Weights of a small GPT-style language model, trained from scratch on English Wikipedia.
Size: 23 layers, width 192, 6 heads of 32, MLP 768 tanh GELU, vocabulary 6480, 11.5M parameters.
Training: 421M tokens, 3212 steps.
Each number is 128 + 24 x the weight over the matrix's rms, rounded and kept within 0 to 255. Layers, rows and columns count from 0. Numbers have three digits each.

# layer 10 MLP up, 768x192, rms 0.178, rows 523-629, columns 0-63
127121118170145114143122153178143099124135151110142119123186086093171111155125143111157155070174160128154160146138147129120116064124116113143141113131114152114118117162073113127106094123105159
090084080142137170154141143127149122141152156142108096143138117143137113184099175063152145129128124114109164096106087149152099106072134079087116172116152129163144119134133126115117156111152084
093132135113133134124158152149088126152134131129145127111141153132106155119109134091111093114112147139159114153164109134147094184107092126125137092073136119109148144131145115123105141084116119
121189137131110101089135121100114157132111085124116138121061143144093139120083143148134070144127114127153118173142086132118132138118163139109136171152106164178099098165096133123155159166110123
067116161102085122113150143122100164087143166118153100105125108168150103124096136110116135160151139078143094147115081166110121139129122152119118149131145119111115133172078098163108103105107147
145110162117109149133122126098096103171120109130136140102135145171116134116110149121096115117136109128144112109145108136121137154191126149163170142122121137053099103174119075116134114156121135
153136163144098190112118138120153108138141119098147174127093147093121142114101130135092124148127113108119142118104125128120136129123106126132114133129125123104121173120127128135115107107131103
099108157117101157153131049088106159107121095128111098102131123142157144139134079136133127145158149121148106125095132123121150136079182124160157121126126162084118112138134142080093118122121114
114112144128093091129095122090121131157115082117151136119114123146123153137147145094160124152137135167115160073137157140132116108105119144108131111154145108146165171122130121133107132141146135
102112077162147131140093170141155132118118145125095147150114109120113127124139103139163110121137116146157127148125147172123153163101070124046090157135115127160094160107134130098099131121114091
162155062116123160142097107161144109111116100112151141144136112197136076172155162180093122130122138121139135102149116146110110128100097098129073147187128104117160137172126123162144118099118143
171102130102139122156149059158127118088111103113107147140130092104115135159087140165119096137125120130105126104134135132159111153139115120124126109079099101115080129167110147135102142153126102
164098195121146133094163149136147129147143138131128111143124179140154104117111128156127116115148091101147145125108130169140088123139113121143108120118081124087071143130107116120126092112145112
137136118128140145131124138118127111116185131113110085142125119120137126068103140134142123125119142155100151111089121143100100150123106097103116124147131111081121127148151146097110109187117121
101145171120092112174085119127115129125150115141133109145145117082128084164110111129113138102143124125097192149132113131134100096110192109103117162129148136117104093105131110129120121116093132
117147152143113106151154143107125146119089160135121105133149099119137108157117138152091136095162129104117162150126139117077110129098142117118107128090133168121109143138092124104153133113133139
146148115154130096149173121121132097138127092114116147141127151118105131113085117082093098126178096096125158149149131115124142172134129106126127132074123135125098111105116110128112092135103118
135127106131105175120135116140130136105147149098129153124138124122129151186152130125160122109120117116151116151124136133117133106134154102119150163094144121134130143092173142116097151150125107
101121137150174106101182163133131068123105121094106120128106141137103071141096131090109156120112101120082117112126076120161140142126127151109102148153099125133125136132146120126150143145136124
115106109158129134135114154131105090142105172139133085099110142130133133099078107122110117129124176143133097104158174107152075070143135122178119135166094092117127120110129183148114075125164125
177156141158144169091118167122122143117110110098153124134108128141139109134115125127144153105089175092123107123109117143131061153157119157102120139136092124140162115120108076129129132129128097
128136082162127114120117108150117134120131157116141109083133138103120126107126140089133134129161125137110169114125139133144079174109088120133143125148138110125123158184128114157158119113133104
123159143110123124120131096123114100094133141144110116150143131129107088155108139108121110181110142151125107180084163109149084146169136074125124141136145131138134160146131094108119131130146122
175120121154087139137124139149115118124063102132144097136104108059114147128147057105134128139136122123106143110130150133127151139156106131117122134134079137171101110130114131161127079175090094
137107123114169119130122140086182078151133090084126125145142148125143169159131149127124121153124136121143153122124125164051137128130129160141136104140142122090130125094123117143143142101109131
130117167144160107127127149142124081159094138131153099124110155119106153139133128106166099135124156088086142152123161157117127115123167133124110092148119133146164106137116140141101158141113158
144164191127120124144116113153106136154118127119111126110120142123101123129133138183158124133122129112109135147152126108144133102118143148122113137180157109123114113128116143144141125086123136
133124138075177100106150173101124164145116130111117127122212081104158109118143201117103101116128083115107096144131110115187150137112142084123115104120110090111123074123147153128155154112110161
152127105132152107161119142150143091146111082097145099113131127134132127134071137157114113124136141130111130111127153093156132144140163159135147147097119121149166146107130110180117114110109089
150166122133101112111148161119115145126147141114124131115166113135109084085103125135113147091143152128153135144124109127185111141177125097103084128122092137129172132092153187153144127141101130
083100141110126115125099107123167144127121086135122098107134121115131100152133129116121177111142120118172192103152143078102096141082122124109130143140111129084118120153149140146143123131131144
117149137126121127133094114140123134145126107079149098118132127137106140137168123121195081132122116130148144098128112108142135134097136140104106156101133103142128107138156076119126151155169134
148083123148147153174127151116136146102127131114131095114114104150146143169117188108159119170132139105148132129140120135153127099127112143143144153156131164128095128125145087170148145120110114
197085162152146141046125094110110152146168173131145148138186095165134122086072088143104105108177089121119170123125109144101105122126067157146099129102163134161172088114128175104141122129126120
094143113126100218161132124092155111086091114120136122131133117130166134119094125161104117102123108146155108141098158123175147165137121129122141146111131145130152143099165128128123088102099105
138143172109138109112160126121099171109153067124117122154160147132135113100090151123153135118142145092118147148152111122134116112126114185127111128165095147080141080157151156167151118105107137
120125160131150133129143096138172168089149157140143102076108150146095129131128107147160128125189161145159142111086116148107148146111105150105141165096125115144135097092121180097128153155090074
132116141123132114083123107134113146133094130098170128187139123112143082125104113124101092186168126095139116085163104198121121134111106164090169104150117137132087131138105115143149098087126145
127136147111117143116130115152122138146153123111156152097144139081116099142122153115096202145140101198145114135120140129138132062139128134109105101148137159112105150142121155127127132149130127
103135148108090114143126108138163115118143142130153116107163164066176143118136148155156129117194137179123128139168125115143139157120116108120180120086103161128143152133086121112116152114157121
111123122184129146128086107120121116137133132154098141098118098157150123152107142098154125138128143153165098137161106109153153137109124127122168118116195132104140160175149140119146118114173122
170141097098126099176133136148168124087151113154180126125130094151110112161092132130121108098155169152163088105165155175143127168120089142101157121095072157146132130143109084115126166100143122
157107107124141108126132098147097127155121107103146132103141112090087104155104106118138132172114117119096117148169111143181145121156138154124137166147116152123080139127147147129114149113118181
117170109147152130153120116128100120161120115140171132134124135103111101127125133175155138129110129080110155112135116114152136124173102103126145113138155161153150141149134124109115102139172167
125136097145110114126140124098102149140124102139182114158113088165111134120123125149110130144149174158153125144143105159103142145144138135109122122094106120128136144169113121091104145132153166
118133148124143163126120111145139135152164122101117140116120081111075104125129137162113133125149110143081145112130128104164139145160171142130095137102121112124150116129104146127113133122080141
122132115122133133149148131103129116107165105105119146118129125147138105135154097103134126076109107115133172163134109116166108136160114115136130100136127143134125079129159125133137097154120111
146102130070187143149114121097131134107184092103133134134111079101094132141163128128121133130142133157117129092120119134100145125097084143093126177138115151141146185160141144111131125108159132
089126131079111134106118131151097133136141153126150098120154129154113136086168128059134080074117105105112119122117112169147145127096135136069102134115123105117132127090188165162157103149146127
066087162138117142151125129154131165122134117155145129115126109121091155122122103153129159101142172132125131128115134150127076143147128091192130096083124144133155139125116108126126136139114078
154135130178135150096163132126131109136161114067178143142149131138142124138156109129155163168187163108118137102121111150136161119155124105108109141136109140121142101108131116113161157080100147
117085151163133121119136060133150129163115113134168114120124144134153153111138126137135132136123168177133137105118163118122098146124100122120093112090102148158140129084086120155135101123094149
151108094215114091125169134121108118113137146157136108091101106146108089151107129119178137137112099108154100082094133110152097131152145075128117128160166132136129106118155073137127103093115125
109139160143108141121114144138118116109096129133111108131117120111050120175163146170093128108114132113156114148099107113122117139097153110115139136149143095110105106121129126134113153109129089
107101128121104144143177126158126103145161164115170125146118157123136111091120129107140108122121137176111168139123148143192137129140137118153135147112159130133148122122143132112129131154132117
145142139136133141149131130120131153096135101078141074135105158083122165155124111152113136116168106131128126099147172143134126088126118099105148150116110140103132162140112126129184081118107142
107129125124122108142181083089121121135173144132146147131130099067091108129120141135116134113149102160104132143156091160147128115157170101103190121099157156127132098115109037138145116174106141
162124126135065120148098095131127147082143134124134136117178121146124109158160118140137137132157113148106171153126138131166139163062114128132130153141127166119089128105137160118113140151103131
123147102129163114167142144139119145110195100132109107103108118123122087142135117139082163180135140111151064114120148122120098140126133133075152113130118123167105148134150166117118110110159118
136167100153139132125132134120103131091123124135132133110124110151117125191140157165126127185138174108126171097178140114114120123098126133148158155102132127096143142089139101129099120113121168
109128119185103127125138108115087119121127106124088093092119156120106103149137137152137103159131124100152194107116119119121106153104172096097109112093188142150136157126117128138122108115147094
138103106118120134145135108120137126093143133146135140114135157118153120141131125126168127137149088191143082097138108121140130174131110113144078101111135106133144104113102117119097105082094130
152128167137156119107161183120148086130113111115110115136121141096096162125133081120154144134145109106105103159111177139136192131084138136090082126138121143186093089121166112106120114134137141
128143115122134105131161096105119135165101197165132147146117129120101118136121120146124113124144135138126132133157095144182122132105125175131137147114147120106118113144122158112173105180146136
098133135134119126116108114099139115101145123095110066103115135126149138167121133098132096127163121120161118130128136143094125097106117129103149098113148126123140123126132157137116098136140148
123154144087121159088146111124119126134125140103119110122076136111135143149106142100150083103175136133089105114155095136112095097128149120102155129141139136168160119126129099173142129146152120
142118163110133106167151150123128105134161120169165154120098164121136135101085108117116096142155166160148134106129146132143104127094082142094169158101113099125131096117179080105166124163121162
154108123096127133120163132117140122132127111128153155106101140114096137135153078142121152093130114185149172135096130125131143128104140158136169156107115120117164150079102115083133109152132166
153149164133168105132131125094164107122159110105102109125115117158114107144096104137147079122128151095128136082136116142155121119121115147104189124111119103183135176132151125127108124110137091
128123121145118135115151115141139127164104143113084088134145125141149121139141138128127095134125114109088163141129127127130141142136120149153150110103137145113093107127099149163115127138161125
137134109126144127092133136118144146114166124110129145110129151137116152126100131142138152101093131135143147143148116125143116078122136162166150153156127098111136133140088122093115106166117103
098162142163135147089112140086148116090126162146129118138141086107102145126145114129142126113193117128126167133127164186131149120100124111110128155088146159143120130110106125138141124153163108
137119141135110125113117086096156140107117130109094123162175128163141092128153152125130133138184145105114123149184153143110149159116087089166147122115163115124169172101163133147091139149106093
128177118135147184087162124132072112151140113134147125135082136152110086169128143176133105130149141118079152122089119122144154102099114145129090154214131139130136122115109100092144135105115106
118089116127188146120140145135186113134141104149092084123132112129106129124134117129132098143120114111127145120131088132156107071101126123136178131088106113125184098149141079123139116104124107
088127097115077097131126107117122164174140130139128135080119120134105125179102121108165163112141113117105145117165142162154101123131130111168076162133127166153146132108107166131175148091165164
140146132161111114104099176158157142131145116152158128131187135115177136156137112127160107080120107107115134125115121129101141140139159105147126148130147135167121122122153113122143146101096119
128165087134110125124144114119147132114115113050115120121120151137060107167156106154126125115157115131128158105105122165105165075113132146120112109134158134122199154122125156106153109141171129
129134155136127144127134123119129148106116123146105148132124117131094097154149104134149146143103064153146160149175174147128108133116108122114148096142073137129123119143143171133144133154113166
110136139057152150142100112124117168137120144162130129139131152119137129135132137147163141101140122122146146160098109153143126113131105092127121151130116108139121078133122120110179126119091156
125144157151105120144108066104139103161148132143126141163135185147131135136121155174095071106160113154111127132094065138117093098141168127125139090104146114091146111159103135125163110119140105
122181109123162069084159119132119104178153095149120141129106100146131097157069130111168135148157092166136108117140143144137156099079122083080137076110119106106188159129157087117149121096151159
099142092160143135096128135097113169147095175128143145122134114126120114188099124140124122083110104111142131136168116098094142147091140090080200119154109142135148095153124136128096159130157120
170162139121102124134090122127162118110168123127098139139111124130138133112109121156128124141130109130112144152136133131107106115143066126141165125153162104145104122158145106121164124124106117
136119123108102141082128139134127129138140145166167125129096116143107154158117167153136082115135124100104122163099163158144155117139145089122136123127101105096118131130135137085079129119102115
100134136138105134181126111121113110150108159100130100105173099167135134131151186131119116141107145120105131123149072127147150081115133144176134139087108163114179125130164104140135149148145121
094120100157104106105147142127152096127154125119146151099143132100127101117097101133124154101146088115143133134115093114110153085102170087087128125182087135091148156129103141113164121130149141
129095114145111123073106098148154093123156110113129077139116098128102076111113122127125136099156135146122123135127116123169114125124113124156157104168149080150113103121122137134130097086104114
134129092121110184085141127117104112126099105124175168117086128128069160133123149102117150146106132125115093122127136101076126158123116165144130114119157138129137148136123177123112158162120133
147148147104137177147129178106124175107154117101166135156126144140127119116162112129113136095107127094148171120143104125114150160092122104128159085133149145095175153071118118123164120142132132
103095083114097109144088124135111108119135090079129118128143152147150110097149146112169165143134127127095145159155109135113136130150117152121129123140169094145084101145133100148184134151139126
118112174131121120158157129107101143089157125130113142129124117135088102090149117105156114133132126167148152140119123161126117115085136115117119147163111146133132131146137144125111181120110140
172127134124122143146136161130078122107139142090178136143105086198106147125127139160122133120167162127161088118142094085123108112122101142124121117144170107114128172145134133127103140153142121
117112074096135152146109150145119125188112145115064120089115140093112119121122139083100135121144144122147147112089173137140154152097163113121129126099119136140170155168123149122163110141133097
174094138169182172103148146138143113147140128104164115191105126164149101124156108120140117131071126167133141141149190095098157128069093135129133117121134113114103121108165116103095118127138128
162140160136121125117143148173146129142171128109120134164163153118143144104139119112113093116184140100115134094100074141123119121079126127109100128112168166120058122102118086109111130112113145
143158154108151118117113100179121118115079118125143152132134095119104127140127110092115127139149146143141090067121088129126152112128083112115103166131139169195144135143096185107124101090111123
121140110127139137115118154152137068109124112118118124128155116114114129101108125102133126154115077139131141140145116124116142201108115107163095105104165110186142077118136118146165118144126104
139123138117139117144111099117160178150137107120139106026159118127111137150143114124095141102134107078122099152136138144147119138140141139114103121161150145172128144179132146116154156134150093
097133142154117142118122123126124107068118122106154151116130101137115108119128108110156127087110141128120133121139131115136121084109160149135140127123103126105118123119107145094151096120153106
119114112123152153108166099116113148112100174126126103125080117159124040142132096120127121096132131175139127129121134135116117152106191176148130119132158133100141132109151123102113112169111117
117101118148071158125161144103151129117168063128119160114122066141088123102138121155125115132144132156138123088165133148135126144134131124116120098154093128107161153141111138125089108083135135
140099117129124143161145105115112096128144114185116098107134055117174149140130115135118079184122146089163124082144128146124148107072129110131125131130173148125120136113084102115118170131076146
115107127178125104067164141133123093159105075121161122105120123154159108098074184116190159117093141066109133067157170168112098126105115162169149135108116082144163111125136131129159106089146079
086103125156116141155139111153138089118138137147135135073183112153173116076139120106141105132149088094124134134135067158115129144168123140114129130126170099085131148104132100111124143116155119
139090133124135142106106117117105107128089086123196102134131086137123145124135139118145135142139132145109120069121158161144156147168111151157136129137133112109123141160154142129107127146155100
074104112138112145133116109154122132133106113130111137141143107086100143146121186097140135136129165118130153156173150157114127145091133142115117133131134122127130140098142088108119125114161091
# layer 10 MLP down (transposed), 768x192, rms 0.175, rows 523-629, columns 0-63
118132159097128117149119113102075115130121116149132150148112161158048166136107117135090141169089152137132128121158160159126133178135122125136095151109180138120116169119132146141126141122120144
067112161142113130166111122154131175184142141197146133110110104121114125105114127121107161132109179103130185124116100123100123089156114134103089130070159096108164140162162219146145185119133160
139092102102138080113153150114140107137136142158153129104149178130116152155137089128106087116102136128123106143101155107128120110153119129141110136118102154151128127103093084123156122138108119
101126106134156134150099131134158108157142099091121119155136125104107175071108108167157148124131161123084111109106198120123139079161132099116102096114146158093127148102154134139095131121118154
130136126155139140123100122140107165139142130174078126138125121134057109119098138136107102105149098124175104116112132116159091131138188144116132094150165129157116116097122149141132110112173168
159119152133094092119157129128155133149116109115148163116145143121139149139108106126170096101121122132108179136127102150090134158100122126168151141161207147112123106111124139125102167132135112
142171123105123137145119134114120149144183154096128117151115141150138114097143115122182143144122121150152153111097158126134141105113097159126145125130163174132153171091113170150116106122092085
118124104164137131137089112117141125098093095145129132106123148157117136141161109119108168130129129122131112132163122088079141138185174137119106101121103131157078172089102115103102042088132128
127112094112141134119119120157103139090152150137139132144146091116146101149101126088104130163092139131159127139177146129107135124142131114136142127135122125120096128154104118117110107125149113
144125140160150137125117162157114150159123093171150119121131153116140153117133124122111059149108160159162134130126142166140169136122105125079164117139117154115125059105123158105147075134151117
142138137138088096125129150155116128111109143132121117129127101144166126137114126096106160100096129147105138113113174132110101155134111152131135106086115149181087159132107176116135118163090148
126124106092123109114118125099128142093117154086125119104119157127150143126158089127109115122153144177129154162150134126151151104127144138091106106138117152152099122145098154102123159116147077
144101077146109096149143122104136133134111118108111126115112125137139156125113096108175174133161137139136145132108119147125172124129114119127121140109137151183130134165159103145127144079112094
142112101110141124114134110113132089150130137134121100132123105111138146188107171074103106112103159114142083147142092111109147143100143097146169107095165151152121094120124091114153164062157109
128129095097174128085152110083166133122122167130136175112098099158085151094131162143139096131141161146124045113095131127112119144116092144187107127136124119118175156114129137156129115117147114
133114126108119117157154092142148159119095132109145117126136099129133147104101135179145131107128150106100141135122119133140141148115123144138156157111095143147111125136134166129126086140148091
137103155147132082168127114117111123158117127098136094157144157125134100147116127149135125172073119158092164122107129130077139104130160151171112111132118129120161086162123161105135177162173178
126126144122096135111158114155099126119126128162119125142103093066133115129129135132140105123136098154062143108133120117126163132125125139105132145113116112137087110151108125148141095128140166
118149067099142150171100121103150145118110124125124132138120151090069127107125091154137131155157117113136126128136110109147147065054134088128179175112133123066154121143122146183143111167179155
122113132117147078109111147150085115145095126084083122149130105083100126115155126095163178132130113128097087132132120119133113162127107121092126118136108104177136133172093098091108160104129071
137127153092143080141111130130109103137133147122143137144150140095070129173091136169085133147159149121128120204114184126130137125109097102140134125115133172145107111146140143129116146115105166
149173126142132131105123161127133082102124117117113120134156094120099106152175146124142097131104098139134110130145122095125138104097139183142130142090114148119142176089149157109079093116132147
133141146162097105127110101116131110134143127144127114142122158148120134127120108122110147131110126114082105109110128147143157125120121147116162099094134112126116158151103145152156139117142106
113130130134121134115131118135054104077099130114117104149129116116100086133165135117117109074099134154182118115139146142140136107126157128108113146140171129103093173164150129076150161101143129
123145115116122131125106094151090150117147123113149135102098094122140129109133105160151100134106163135149136104121108101108101114150104174109138129124134139094101123134140130063128192109139153
167142114128075155161120115137134132095110140103093155115136123121183162091126109139140112102124114143124160087183116100113121137139124119124156097087143155109095147099162111113090147111144087
119128101176156123099127166154122128142151148100101140143128109129100182127145051138123182120140146154143146118133142118128151150141124092143138117114149135114111138125150094127111166146121125
146122110114138135114125116114149145127145173095149124120082117120155122124136112160125096109153088082131090143132127173145091087111114132122170185099174125145090114115102104136122116120093088
147114144078104094129109139164136105125185134134107140100117120139166122108119123151157118148144097119152101147110211136124155081159092124125107113128128119118132113147089173056129141171099103
109113094130116116107121101111090082128094121142153105139100128134108117149150112106155125123091137150119129138117119105122140127096139136135145119169143129120116136134124095116080143105124172
144118157138131127111108125099119144118149093083146105112152098104133136177147113135141166157114154109146152119124144134107149114117124081126124179130170150135125092098117151112172113192062108
115154154088120151078131124141153076137128086149134142125122104159154102150125161137109119113138146126131167172093162093123144141111147158117198120149123121127129151119109099111073152136137108
148113112127147137150099175168194111120113120099151133110103156159138148114113143140148158125123140112163134167113099136087137125118138163139159146160130095088147170168120115179162144082155170
131148116104149150139110092136144095100163113122149141158190118102160148119189148134147086162138118112121158094144184138101142096112130115111102122092156112111107126096113128117122093111135124
124109116144093143109115169123104199116160130095147159111099090126144085106146136119073082093141151149147119115133144147092134087126129143135108119151157096134122109120121126126137119133147129
164103136179106149113123161112135111122105152133089104126119114104096148136143117145102149148104127135154094147099124142123099157135091129146151109104156080185129161132153113097093129122153128
093144157124146128128151141139135125119142129091121138103112104132133141092127108115113101101133143075102133144151162152194091106171140100146136179145134121107148115143151139119129148132124086
152117155184164127142132070158135101118148127172170095148122108130151103115096140124124129202133127098142115156127151140126125143096180162154132109142127122151139116145098151148142135102155128
124124143109132122137141082143146123079128060084081167119115120161135153143126120144074116093088149086114113105142124159134129113116139122128157142121127124118089094127135186101125127085107078
144135173126137171087092097170140159135141105140098143172126099108083144172137163146085184143116147131146140111134158130116118131148138167114180086150121150115082129114127166138175141094103193
148125100118097094174136103094095091095106094125125138096128108104094147132155128136152114158122110133135147115141188137117089134150134134094132162130108146110102103110128155080090145141099093
149122153147123133124163123085157160118127145135114142158133150082139151098146184088093134116145098103173110069110132116143105153116121198123146102115098113144145105147126117118130138136074104
148140167153122112166148171089089144109125124124115152091127144086138085139138132132142125129103127140107144177123142098140103118112114121116087084145134106138126194126168163115133100167108137
137168133113100120129139153104154132147147157172131133121138139130157103132136110142140124096104125133117129130091112144103147148102113164136139111119127094104144104153172122119111124108103131
135126104132138097117114155159086125148140121122119132134109195099139137131166112106098100097158086109132126112116113134110142127132113152167131130126130127100076124100096113141171141143151132
130125130131148132156132152111103168138106102066159123134128137080150134100087115143102112125122142150131140124113066125160119120159068125107135192130136148128138076083101143174147093119096163
141154147152144169113085133179121117129142100096104110089141139159154138147106142133117131159131122114126130170095129173130127128127161161151117172100137125157154140075106155154145158129126140
114169141066112156136129127110144155065101094159149128133144135136145093127150138131135117095117084120125151111128106155116106145125140138138166138118143114104116089134113086178098144124091143
127162110179146168117151166083134144102120137149123164131114146144125137145139092159140178127137154149111091149115143119145154092116099150136139147097154145137135155135148125134089195140128128
133113136116156121117155135132132104114112097121116121149120146156143115109116135145202086094117133115098121131112152125140142113155098120084133117115124105120147147100114151129134108152139143
119169141128124126123125136157098161119158161146115165129097134126126101100104123102066107097093123121109142125100100141117165130150138172091160138181137130127110127108110113143132137120096137
119145106133147143105126143094130145107088135124161156130124147101132137113088101109132116108160147065168117130149123141135124119108127140136062131125149154089090126157113145147133133152150078
076142168150128101114133122167123149126144126117113155107115113127099146143116146136138158120115122111125114105182125117158130103124111119145156157123163142112124147114148127090116120140161147
172108133144148126109107146105135099108157146143136151134105153134146131129130130117116146076099121135155074136106131138125122152178134132151122096139153108140152139092104105153117141132100153
155114115106159143119165158122102095102093092098137125124130093119097117144136092120112110144152134107108130141172116111147132140111145142076120118138179144142124116102093132133111171115132150
139146093119110089124112084153139113102086170133154126129120159133102138152107140116098122132104144123102150171137106153138125162131151100139140116121140119137162127152152162154136106125099181
120113110138113141143130157180113144140085090167105109114172144144201123111117159163156114126099138164113132110073134132137157123119150142129087110146093142158100129134116132102105104113160095
105112139141134117114133139101139192147111098093124146109131161136133171109057106122102154091126119141090068141102120076124156130122124107100135108151119106113136102132123114125105166117161132
110134073135144124133147115115076110118153142112103180111108149105124127115120155096102148121148141132132130107142095146104129087161131145103141149133145155058102170126119095119121089116123126
167123136130130082104111102157121147143173157098104131115125181113180117122168128139097077148131114130179114093147137181084130102167103146169122120145100098163173151105106114091121092138148140
148109139112126125129124143104183102088116150149139139161112147126087115152127140127137163128078107137095136133103131153117133141117146139118103105133132128121149102131164136132150156110147165
113137113126128132138092118127091146183140133131118086166127138130121090113150119142121117088118156114103147115148116140108164083133152147127136100086139165145177154141155121139149134173143086
090128130134149115118118113148094122133093101144123117105119123161101134165140144151132115152158102144110162119124104095161132164137110098152153108132162098079134149107112135107115148135116114
143115144161095118075101091139145176127175092152121088121087123119119089120142122144142157125109124162156171114112134163149126082170124099102101152149130113123104132118181147077133135125140133
155125145145120157150099137107145139124129129153152129149092128111139120117106119122131129142125156116143134160153101143135162115120144129138123134108110123120142133134108119125143153091098122
124130158126136161098084137133113093145158108149164107134099149118125122127097108142118128132156122135132099146131143136157147173139101119113122064158125130137151180115170140141101123108113118
148094112134144111088064170175104141118079110168125120164115104142132137128152146118130093161139095098134148118104138114101158113116196089125133109071118114130138133161139160157125135100179136
133113155086140151098148146113139167164118140139159148132092110147114150094151122107112130132145124103136147147134123104107123082151100093144112137121101149111119168130122135134141135118098110
153145072080141151100151104141120140109115132099134155154138123116065133145114095148153086178135162130111128143094111106135132126139150120151163118120150142158110125146109139138163137110147176
153162107130111178162142125144117100146130116144144092109157147113084107134095135133132118163122109143101146113118157137150130183131145118152141141140136134132138115126113128126126122113130109
116129143128092118120158116108098138154111144092117162108078136103137125151153107113098163105118116113124107104123099115126133183125119143086123094109155160151115150149120143112096105115104123
102094141162157157087114121144132145131103146128135134160179175130070112113146159162186125146141117143109167117117164107130109102133108158132166143125191169109116116112124114094166109126124125
146166107142116106115137142078092116109116094097154131133135124149184148112068141145095161126095124146147130109082149067147096143092161115135134097135120119133131091153115112107146134115140152
108113111140089073143114126094173151104181145181099121133136148094100143133129132094099159139147135107142157100168149152123111131128116174121108086104138133125107149107143139179158071139116151
097123148116109087129191141165070103161116129139166139181163111166163101171149125130136111163091103128126099078127092131135105127139123083090150176082086177161120102156097106120100087126136142
162127106159132153087123152099139100102142121106139103140127154081101131089132112110131117117154155134121110142151167145067111090134114123091130102157109118148074117116074161135107171131132097
164155096117096144137124111120144119121145130126139134131102150098089137134165101122129152127144123084107110125140134119119126143107088150160130115121141165113181094141068116150151091116134136
118160118111144132132116161111080096116149100121112127127136143176081138124118149097125133150093184131136149144144206107105166128123174125134112205127115104149159131142123111151141123136174137
141127146090108122103144127080165152120113146102145142147130161135149130143184122151128150142121128159134132128144135141089148141127113103120170153107163147107131107088118103103150184107144138
180139160117127112138144105154152124164092143115144125156120120150126132096123093147129139145132128148169107119169148126125150093090083107116103141121086141133105111156130114143153144121106128
109139097097141121102124174160146128103150158132109110145129139098140139113123152089120129145110134109149146146096129080124121139118092183121100150098142094149090115110132126142138146089123168
169084141158142133152177154145108120075094168087126120114125121138124105164137105146088177092159129129104144088109117127093112140103174063090109132181110162087095132123123113110082150120140171
176171144083146146129118095120117114136141166112089111139154106110116143113142120147102115120089150177138107194125111122071140133145130080137138094132128090098161141148132144118126114150124145
129129110108093108164160131143087151098111135129127113099159143121156155118081136124107135161156118133169138153136134099185163134159146136130116131090128099132101109115104139150130116150143113
128156115143132103127082156128137120092163096173118111080143120103140119083117139134102144089124157146151106122149146098104110153155136129150162126095133105103131138138154108116221129143153109
148100126109111155153149091109174094144112119098163133118103155175136130157118121130105152163166147126126137146160122141108123140118143118156116101145153090133169118121155091127095113093133088
072096157143091118122109134144121173148147101118118156132168136178120109107129094077131124120135121123124112126124121106120182152134116133117140111108104123117136102154120127150153127143104093
118109130122111107151152147067110136141150111139080122185121093148114165146127083131157098132138089135119099133142117100139146133134139117144142141117097107138093164134116141094158142144141116
102135123148140102142138110127138125109120114131101125149090112171174111102129119141122140130126137114101169135130153136132125135122134113124139124154116140146135124122110136129111126092165118
095099133170101101145143117128128149150135128146116114153137116120130175106148101114121094115121133137130092092138167112128105148113086174118092130126165096148111109123149159156153164089102125
113110152178137111123134136092118135135124105065126130130145124176089115139143102136137111140129137128165133123057175118124117131081127120129152140099101120132152123108111145159109141167100156
104139110122128132126123111098151142137104216155109123144150135117106117123138137073102090135118119125127112119150123145085096114126129151100137102099105109136081156145142179138144120171118157
142143158102107134180089136160092095133149138112132112111109141096107123122117130173116196128136138109120165140124167143117150157134142091136134108116134132136100115148167069109129122136163139
127119160165094107120120140115140129092098174147128126186172126148086139108140182143138107126123107094080132095130164149129146147141107140065136090120103171100114133064128144134110134137080108
118185096147116126104147152082123140144137142093103170146142149117118177105156086150133131124102149113091127170106113122112148090144102158090102031116115110123147108131114178126143115130125141
155118108135136131132107151085130167149150156155137102112122089156155097139123164174126117131091124128151119161076185129118143129124079098136118135143070092123120175119172111138175126086104106
133088070228078121101098116147125155111148126137126130126130156144132145112129135128135128182103121080122127180140148178120115119178111161123117111143168085118112126131160109162178107105159129
138108130114132121124149135104082185103099158138134154074139083122144145099124110119105127124155156091122127111142133146125135144125166109122140109129122121109093146112130133137129112129152111
133135132121101144098089126103142121105172107150168069106131093116145082146137163122125094112133167075093126130162130135148122083141119160113093159129173170173107111128126101122126127131160110
111157121110146175125188186134086148132137093155137130139119159110158159153111126158145122185122137143144128099123103147109112139150119131125099159137142135107113071098090158094137128125146133
141164108107082095142102111129157161161127104112078141113172139089101149091093140087122110101151059120141116131112084185108129143117108114131139122129153119146120121130133128149170131089126139
082123131128106116111126116120111147151108162113105151168132144089086125090098081094112114115092094047140102132142159121114133170136143159057110148163138148060142155112152137169106089083135164
074139175103158138158150117105128105144131130140143131082103066137093095112137114160102123126116098131137115120065072103114140090099097140125149084146181156137142154100094140100161151105184168
165076130123123097114119137134140181162196121123143095097110101137124144124131168174121134098100177149155134164154080115143091124076129123160155113104107143145126112114093121104142128115135122
142099102135092125131117120080131109128165129141166114092137136161087139057130125079138142088094174100120125118130132160184153141134151093129102128113143089118152115147141141134126156155154145
065111137127134107123149104071154126115087145142123090109134131138160146137157138119143115122129088097125116129146149074104131127151122118085122135152078135111136155126111127130135084106102131
119181158136128119148106127114119142148135128142121120082156143151122115150102125113118088069128118149139130168143148123163133145086168083167114131105126102123149143121123163143180121163119162